Part of a small language model's weights.
Size: width 256, vocabulary 8192.
Each number is 128 + 24 x the weight over its row's rms, rounded and kept within 0 to 255. Layers, rows and columns count from 0. Numbers have three digits each. The size before them is the row's rms in percent of the matrix's.

# layer 8 attention query, 256x256, rms 0.0479, rows 109-208, columns 64-127
105:134105096150135059170141134145133098121126131115113145123113166149112139106124146128115146152152122162152151122124129131129085153131149160139091111081123112106104086115143183123134161144151130
092:079140159136128140124094133116105170127173123117149149140111137141076102154132124113086149160150122175124152118120144112135130163104129175119116098121125130122107092111173159111129126124149152
107:142148192119097151105111127119127132138124130127142132138118117115099121123148093112124133120154130115111125116087146108127173107089082142112159132143130133146151140132124114130132108083099110
117:122172137164101091178099141076093112168138162111124177100132138102119114145131152112120128152179140118139109144088162120141122089124112185103118100082143157157114096117114136081125143125119120
096:172107113123154144118102099174127113141118112122126112175146140095140155166128118174131130151115117149160111147141123131128162151141125048149152118097103099122127143163096093137138159118116115
106:089178156128088147129128147097127147110135135132146128096116128132136123119164128119124123135127099104110123126108183119138128116123088206096116121151113136138141100079140125096124113110112107
108:146088094138130112098126132131137124112133092139094130167133134123124105136120165133114130133144112132155132177150092115109107167121175115145107097116152160119094142137140145154120125143113138
098:109147118142101092173127138088115113112161135116139160110144108130144098119096174066131153156133120121124137107099110143119092110139128184072125128097156146108122108082092180117137141115120132
094:065170124147121106157162149088120145114131147114122125093108115162143101102133134092121124126111110108084157094113146132124129100142137180085103152140146151148128102108144137134105120138123100
105:079139156137104130153132146083100120132130142108139165081103131133115113106158126103130139118137106103101156117101160132123110128127117188079142122139122162118109101111148140101119131114131120
101:110185115156128070173125139070083125117138144117151151104122123149128114087129143098145126139144109101117136123118171153145109093120112182087120139100120147139123103094119124093124116139122119
103:114156148142146091143132131079098114121104128127118171083066129164139133108101106112119125117131115080099151118136123130130083124143158151148099096126174189146141122150108135140149128131120134
101:093160151142080125147139161074115132138132131149131144077095117152109116114138149096152153119131116111104134110100152151129124102132132193103119102128138161157122105098143129096121117132127123
101:113159147147113085158132175074096124133149127110138164089134135126127119105115146089131126146153120122099136119092157134130117109105109193094116129106130154147110093092134137108118143124125128
105:095151130140079134136129155082120125138119142117129142091106119111102116119170128100109128159122101103098136129103164131155105119120125188088111106136136159147134090079160122111101149133140110
115:088168156146088122155138144091092126147125121134130152106097160137108119107162133093133131113134105092107118111116166132141107102137106208093102117128134157148120087104148115091104152116119129
095:166104122134147122114116095144155137120102122146129089165131111100120166157130095182115105115110130138128112162149109135131155128135139062149149155125117129109120163158111095138136136127110140
101:174123110107174110113112082182140139131122131126108134182162134100122130165117130130111141168146140152150131143165106137120126159136149054146141123124130109112131138178107142150138143127122120
103:113153124148105106157146157071099111159118132146127171072105135143137093094118156095141146136158131095123135116114150134157086094135139186114112100098149140158122096097144142127116125125105116
113:163138109112111106140145134111115100131112145129115111107130096162130187138151126113123133142099142107146137108134119134124124139164125142157128125169135151123120140114066112171127113120121107
100:121148106134130149099148147124118112101135135133127146119122117162129168158118168108138122168119157139155128084136107153070104089109138113155136109108141135137141136114115151140098103098139085
102:149120109109140130112156109146117114113157153118136139146111087179166164140131159103152147179152133145153131076133101136077135131114124135150133090105144110122132147141092125152124105092141136
110:139124091110120132118134137124145126136132117097118152118114103174149161148141130078150123143136166146113125105095124143092124099108113128130184119119142140132145138102119141123113084077143108
114:125128151111119095130138135135124148139105140130140129146149156082122106096136133154109118098148077109123097140129166119138165128131134132120122133131102115131120104143135125096173137137116163
105:147141121105150111128158097130146100113151131125129146145124101155140164156120152122131133177132145168155134093147119163086087118149131115148142089100125094121105137143083155163108137133128130
102:130112125144124120115103145146126162134104093127123096122133158062126095122113112161108089091130105101100143178136111107180152148123143140107104153145123109137132133115165115127154129158139112
103:125121099135141085134165103094134082126145154102126137153149111152140143171127162120128109160097130132172119080132136143112116113152143114135150123129135118126111107124100112150125100131115087
100:117132120130113142129128118157140112107160100119145137134125097181120139144120128091155152142121156148121146084121112122076112116116125093131123102102128116132123126110120157138103122094135099
104:166131101116130121145139119133152079105142131146132125150131098172156190142131136112146139170111157158134135078117129126079110115150138088144162098118127112132118116129091153165124122116131100
105:122135178145125119140116158111122147152110134121136111132155163119114096102117102148137111122106106096126119137142174110164124121128134141134112138156108120142137109160151116129140154182124148
108:147126114111135089135145128140126114123085126091117123177138151079120140151135135162071095114106143106119116136167147130166120147119158120130120126140090104127139129119127135107161144170128151
092:121149124136117148120135120120127130119138119152124128130126077162151131128138131090136131148126151146148117075100119115099134110137110114133138123111133136126120134150130142142089114091128110
112:098134161114111164108104147172147169085143151125152124144141118125094119128114110150100159135099146124087143124160132126098094139112126135132121091132120106131156119135183149133148142153169132
115:160144108097089103164151104100113072144133132150132131126143162150106154141144128159138121137107115171151112135105143102142139131119109126143157107117119166122091122124115130190139137114098142
100:150143120119122140135135132137135093127141148124154116130125079163147147147124124096137116167119154135134128082105127137086110103140114101144173108099150127127113123124087131160110120072124096
103:151141076146136097116148140090102082110141135118130088139154090134150166163110114130140139127134136112119126099131089104115120159174144105146189103127115123093134133135090111167150120119153129
102:087129147145134126124101117126120154152119121106124131122096171103123104111136129108103103096119120133098125168111150122168156080118151144089058136096113134145148105122174104096113138125131141
119:150127083137126083141162143104123095098125152141146080131172081148135165145111110133129121145083140111146121090159118111141123157171129090148183118139116109101138114118119101152167129145126125
106:096128159115110155149107127166129159171107115122124137126112161084118100081144143131132127126154114138100131163105149126121126105110099143088091125131112133161122129129146123112107148140125118
107:101146170128099160133103097157132148157089143136127151149114148089129106077149135137123132100148128151114108159118193134118101104085102173106076120127130142147133124134134122098114144142125138
098:174123117109132127119169127091089114094159143118135114116137094165118165173119131126147131147111129131149133075143099118121136135145131107137199136124136138091128105102108141180138116102123127
114:151126103142143133100145130099131106087155133148095121122141085167153150153090129130127182132131144132154130085132099143088102148171125125159172096136159131102138132128100152170166127123145149
099:079144144138121148118107140172124148135107142122138115128089134109128105071139129111124105122114120115101134143124145121101159077095135167103101130119119138146146133135164090106115128134138143
103:167114109116133100134154159086097108103159114120106102127163081163136167163113108136128129149119143119122143079133091121164138163147157096149161126150120129112116110130107129160147128118125134
107:093138072144076153140171119118143103100129147167136089132170105111158124097130124134154150118067103111133116109111103117139165138179134121093188110141129141097115119119120117182184097155127120
109:108105178131130156134076116143161171149101105140120141136092157091100102081128134109109131095150139144112121170090138125081125077082118165111087140128145144145148152150167162093104134117156148
103:099133150133126133132095132146128146143103130119124134148094151102131086061109145116123129099145134120101114174101152129115125068089131171096092122110112153164140143138152136080117141159146135
106:091135132129129143097103162100112116117118124146112100081105115108167120092129126103110159141159173109124111103126131137066119130134124200163139088143156150142145147135145121086144161135172160
109:135135075131117102125160136095096086123116167144134084121157095109146143144144125125114142143092145090130124095161108128111147164179139124131170122141128130093135106134108110135153126137123134
103:126162132152139103175135113116155115152131146162131121151147160101124108122126125163133128105111114134125129162104153109178133097101136107101080143119119132141123129118133124121112114151092102
102:149111095111119119144162120107108097094156131136127118132154105144133166189120095139128122123094131127142156099145117103148130159135136084154178152149114134088109106153098129166129093114122119
093:168137111158154150114110166094155175160160095176150127097159102130131119082133112122148135110132109129113147110136145100156134126109146150091138129179102131155134099083129118066135155111139130
089:116095167160153132119173141102137160134106117116120053089091146119130111108125147114158129113124115106152123110136143124086142085150108165138112107148149159205117122163116079107108139154144128
098:094071150170164101130184156109156133117129116074100104118125138116173136135095173106150168119129112106165147106141096167113115113189147157132124121123187128140116143168101093133106125171150120
085:079091110132145116126161111148121104104101174050110118133105138134113147169123167117115129151137120133142124129104109169110146134150141126163147129115146157109131144164118174180131125154147122
098:095103118136115147124175126136140133121143102113075119114093128090114151159117127141157098123114130111131157150128142160099160135149126138152133155128151130149117137173113067149092119145130154
090:196130129148121089143115123116134125146165094174163146138166143097132108101155121105117103113139118131128117133132171081166129135073136114066133144161122110134119093092127138088136178129112131
111:134102130092112096151147098154129080089125148094109138158112167124107153201123092152096097152120127126158120140124121156159130126134127096150058131082126122128109121191113145183147104147132141
120:134140152162142164114109175088140182151129121170120117087145102145137110077129141093151185094154115107090127108116135107108123124128121160124166110138110142137160114101142116092132132110147119
086:177134103095117099149065139105101121156140138145156164151152127134112111126156105107093116096147113150134124120129149094159106115094169108100125150141108133124114106067118151122138128133118125
086:131178108111144097135111131098124123139133096161172119137134133134141111115132133116121120115097106096129123121145131107185144112105139060089107139182104126153110098083100130117117163144108122
090:086117159120148172089134124162135143076087134111084091150092117127133142156095149183143147132116158126117138139128110184082120139152119126173106106103117147135180158188173109115149081124157161
122:116132084107125142103077163158132137129172140134135150160174104173158131113118147105108145118167147175122144112151098156150100140165154121148157126134135095079162136071142157168123108134142136
119:138140175177116150170132135119123152145132137112142113105133142114106086093119127121170126120102120108128096126109145101105103091081115138082119088143110118153122077149135099078124178137138102
102:114165077102108075159105075142129079082137120137132136165133151145128150177106107134072096166121148137124138127144137133163120155113141081130122148109124118101120143144114152125139099157138124
095:078096139130160156084123136166167146098101125113076109136091106121139154142124162144151148151133167117128145142132103148085134123172119146161140123117168131124140164155156115157139108123154153
098:182170102127112079152135141102100100162151101144171126140149137124134113099151117121118120118160100122145119136113168105147123139097116113088107130119109104139110105094102131095133146134092091
097:129160132134121058142143136118054107132171123163141159161147149140130099094097134093116160123127118157135130143104127148122106165130100124071113143122100146092086120065126166133113130077102115
103:150159171136079081147182152135098122172165165169141128123128143143123090076122136091157127158141137125127108118134161130099101126119084150114128147124120127155117103144081113115112134110114105
086:139159172095105088150156144120082114133177117166126125170152132101130055133118127097138126109063140148094130153147156114124096145138103101099115157138052158110111095119130118121096119121098095
092:127148108133136033139157179150068112165161129138096149101120119136144104120097141101106133153166143109107131098148116153097113152153141114123114155128144157109121126109073150123113140090135113
086:091125101123139116149129149115102124080132148141136130126156100142134132143106095134139122114057117161124145176136110127154145139108142048068115150144096136097090102101147133130118148139117114
088:115154134089083099137175143140078131143170148160122119134105149142132102099100134099167105127099149144080129143140150153116111103128105154114108168143122156113101086103115131136100117118112095
096:114073102125182176122122092129181161111081126072123130117121127140122173154140111166119143138148147124134141088128114113147173122150156128160140110128162107136147153157136138143121114171140133
105:137114127154127110089121142141099140160139108121114135126093116139144109094125157116095168151227146101145107107127120144102078140168109201153144108142165134127144135117100143121120115120153144
085:146154141092095052157153116123081123128169160162113145147157151126121103113116117091126108120118121151088117119145156138138121136123123119099124145140092137139091115123092163141124113129112098
098:105098147153190190117129132114182163121105118116106101099106104149137159121134139128137183108153132091126147078142101111105132123148129155169131103121183138136162164160144101126115130140156152
114:156148175157106118123147166132103156144153144163139136117113142135099067077115146080167134136139140132112116138127140132106108133107097158091125122144090149144109109123122125122134146114120118
092:149167135110101078148169120132076126134156136167125127132138135119105135140118103131128096111100143132127123153136153139147148106108109086084107147126066115121095099107103124120123134120104097
089:121112161148096146111117097131153135173124123131111125070117095100131142093174152138119112124191168118121108090134164137118120114091109194170133110143175115193152151138103069124123122151118126
089:118089168187151156127136121122180137136111126120115088091093132131120116115146123153130172138214141091112103066121128109107146140106125143157125117122178145191159162137107110128141127129145152
086:127157110097160066130133152123104094093157122151146171176166108167114119162091107134114127138090098165141146166136116148136128138123150068086126127131094132066100108102109195129127127110135121
094:099095125136169177099098123112164136103083115101108099100103112125147164136165120148134147108149137101137135103092125137131123114122148132166147111119162122131167151139136102131137114121136147
103:132121138159101192105142120144118150153094128149100161113121104112094104140095121159121111147114148129138142132142153169068122101122114126173140143097115163108164157143136107123099104135120164
112:139159162164146146125119156075110133178113144133129081072154138155151153118149115134153139115132121085097126127115152084141168145132092144106139123145133119168095097152121098116125138108115073
097:124143124135125094148105158108091104152130141161146122133167160167143178101129127143146148123133135101116143134113158094179129127130123155112132120154108106147089097127083130121166128096111048
115:139100116089140143106130104179123133105140113105130148150112110101090097138106128149119101129141143159134131127172125177122123137139160105174122129100142124090166150138123154144117113171138184
093:134140107119133081138103145090092098120153125110161105133160163164111176121159138089142158115116109142143135137125122108190141131150130134091122141153119123165075099104120150128157140137144067
107:126088133151114154109132125152160154135144117118095153130094096131131096164101142130126141140152139122114115132122113145077121103116130122157157145106149144086185155135156109134094117118136176
095:130124137147127180098148114157149151099116133127123140084091079121148102119113153125120130146138147116135125134152096186067110095112113133167163112092154103097161148120135100138101103113143178
104:115117122145128091136104139089105104129130114129142096116147167143154157124138130120150143125102129110140134133119164086165123123129134123091122120154098121169076102136114148101152148132122077
107:145116125084151150125136128191106129092159136136126172152136094126136123120117128148126114148166157175123144096134114193092148141122128133153148131102120114094157127127077147138139087108152156
099:102151135137127101152119148100144071133126141122129080094144150166184187099139129094153160118138107106119134106109132086167143151156121159080131134162116134144087099131084134141139145095131072
108:099111132112145150112152110171156150102149112114133135117111070137137106142114165169130082147112123154109136133147098182093100112106151116149132124088134129076184157150125118146122104141150172
104:138120149084129075124086146121117112111178135127139121152135145136150154127136155084141143084168116128114116101112117090176142162131131156102116108159148122138114064102140174140123145114158098
111:091103129166169111130150157108158172117151083084154095121123116160125092124131114111129132123133094102105150108153120105107107126155165121128117134151153122152102132112170121151124137157153107
086:107132095124146076170132150088120084127164125124144103116152164172101158124140108120137122136096111100134148117153157109176110141160119138095138120155117118148092110115110143127165161134125083
107:136150148177125120140116169090117139154133113124129086108132147151127159096141107117149172126146123098140128139110120092146155132140116172107120139150131116154082072116125113124119152106124075
095:134119147113116160109113140162138118127098155134121181130099114154134106123099154129116141181166166170139129151096133183097125102128109162150166112088137162107157111131130130113130119100118160
092:090157110133115091119159151107126137138123102152121105138168141123106111130144110086122143117114076098126117142162144063144128107118144142084128168165121122129131128106135102108111168118115100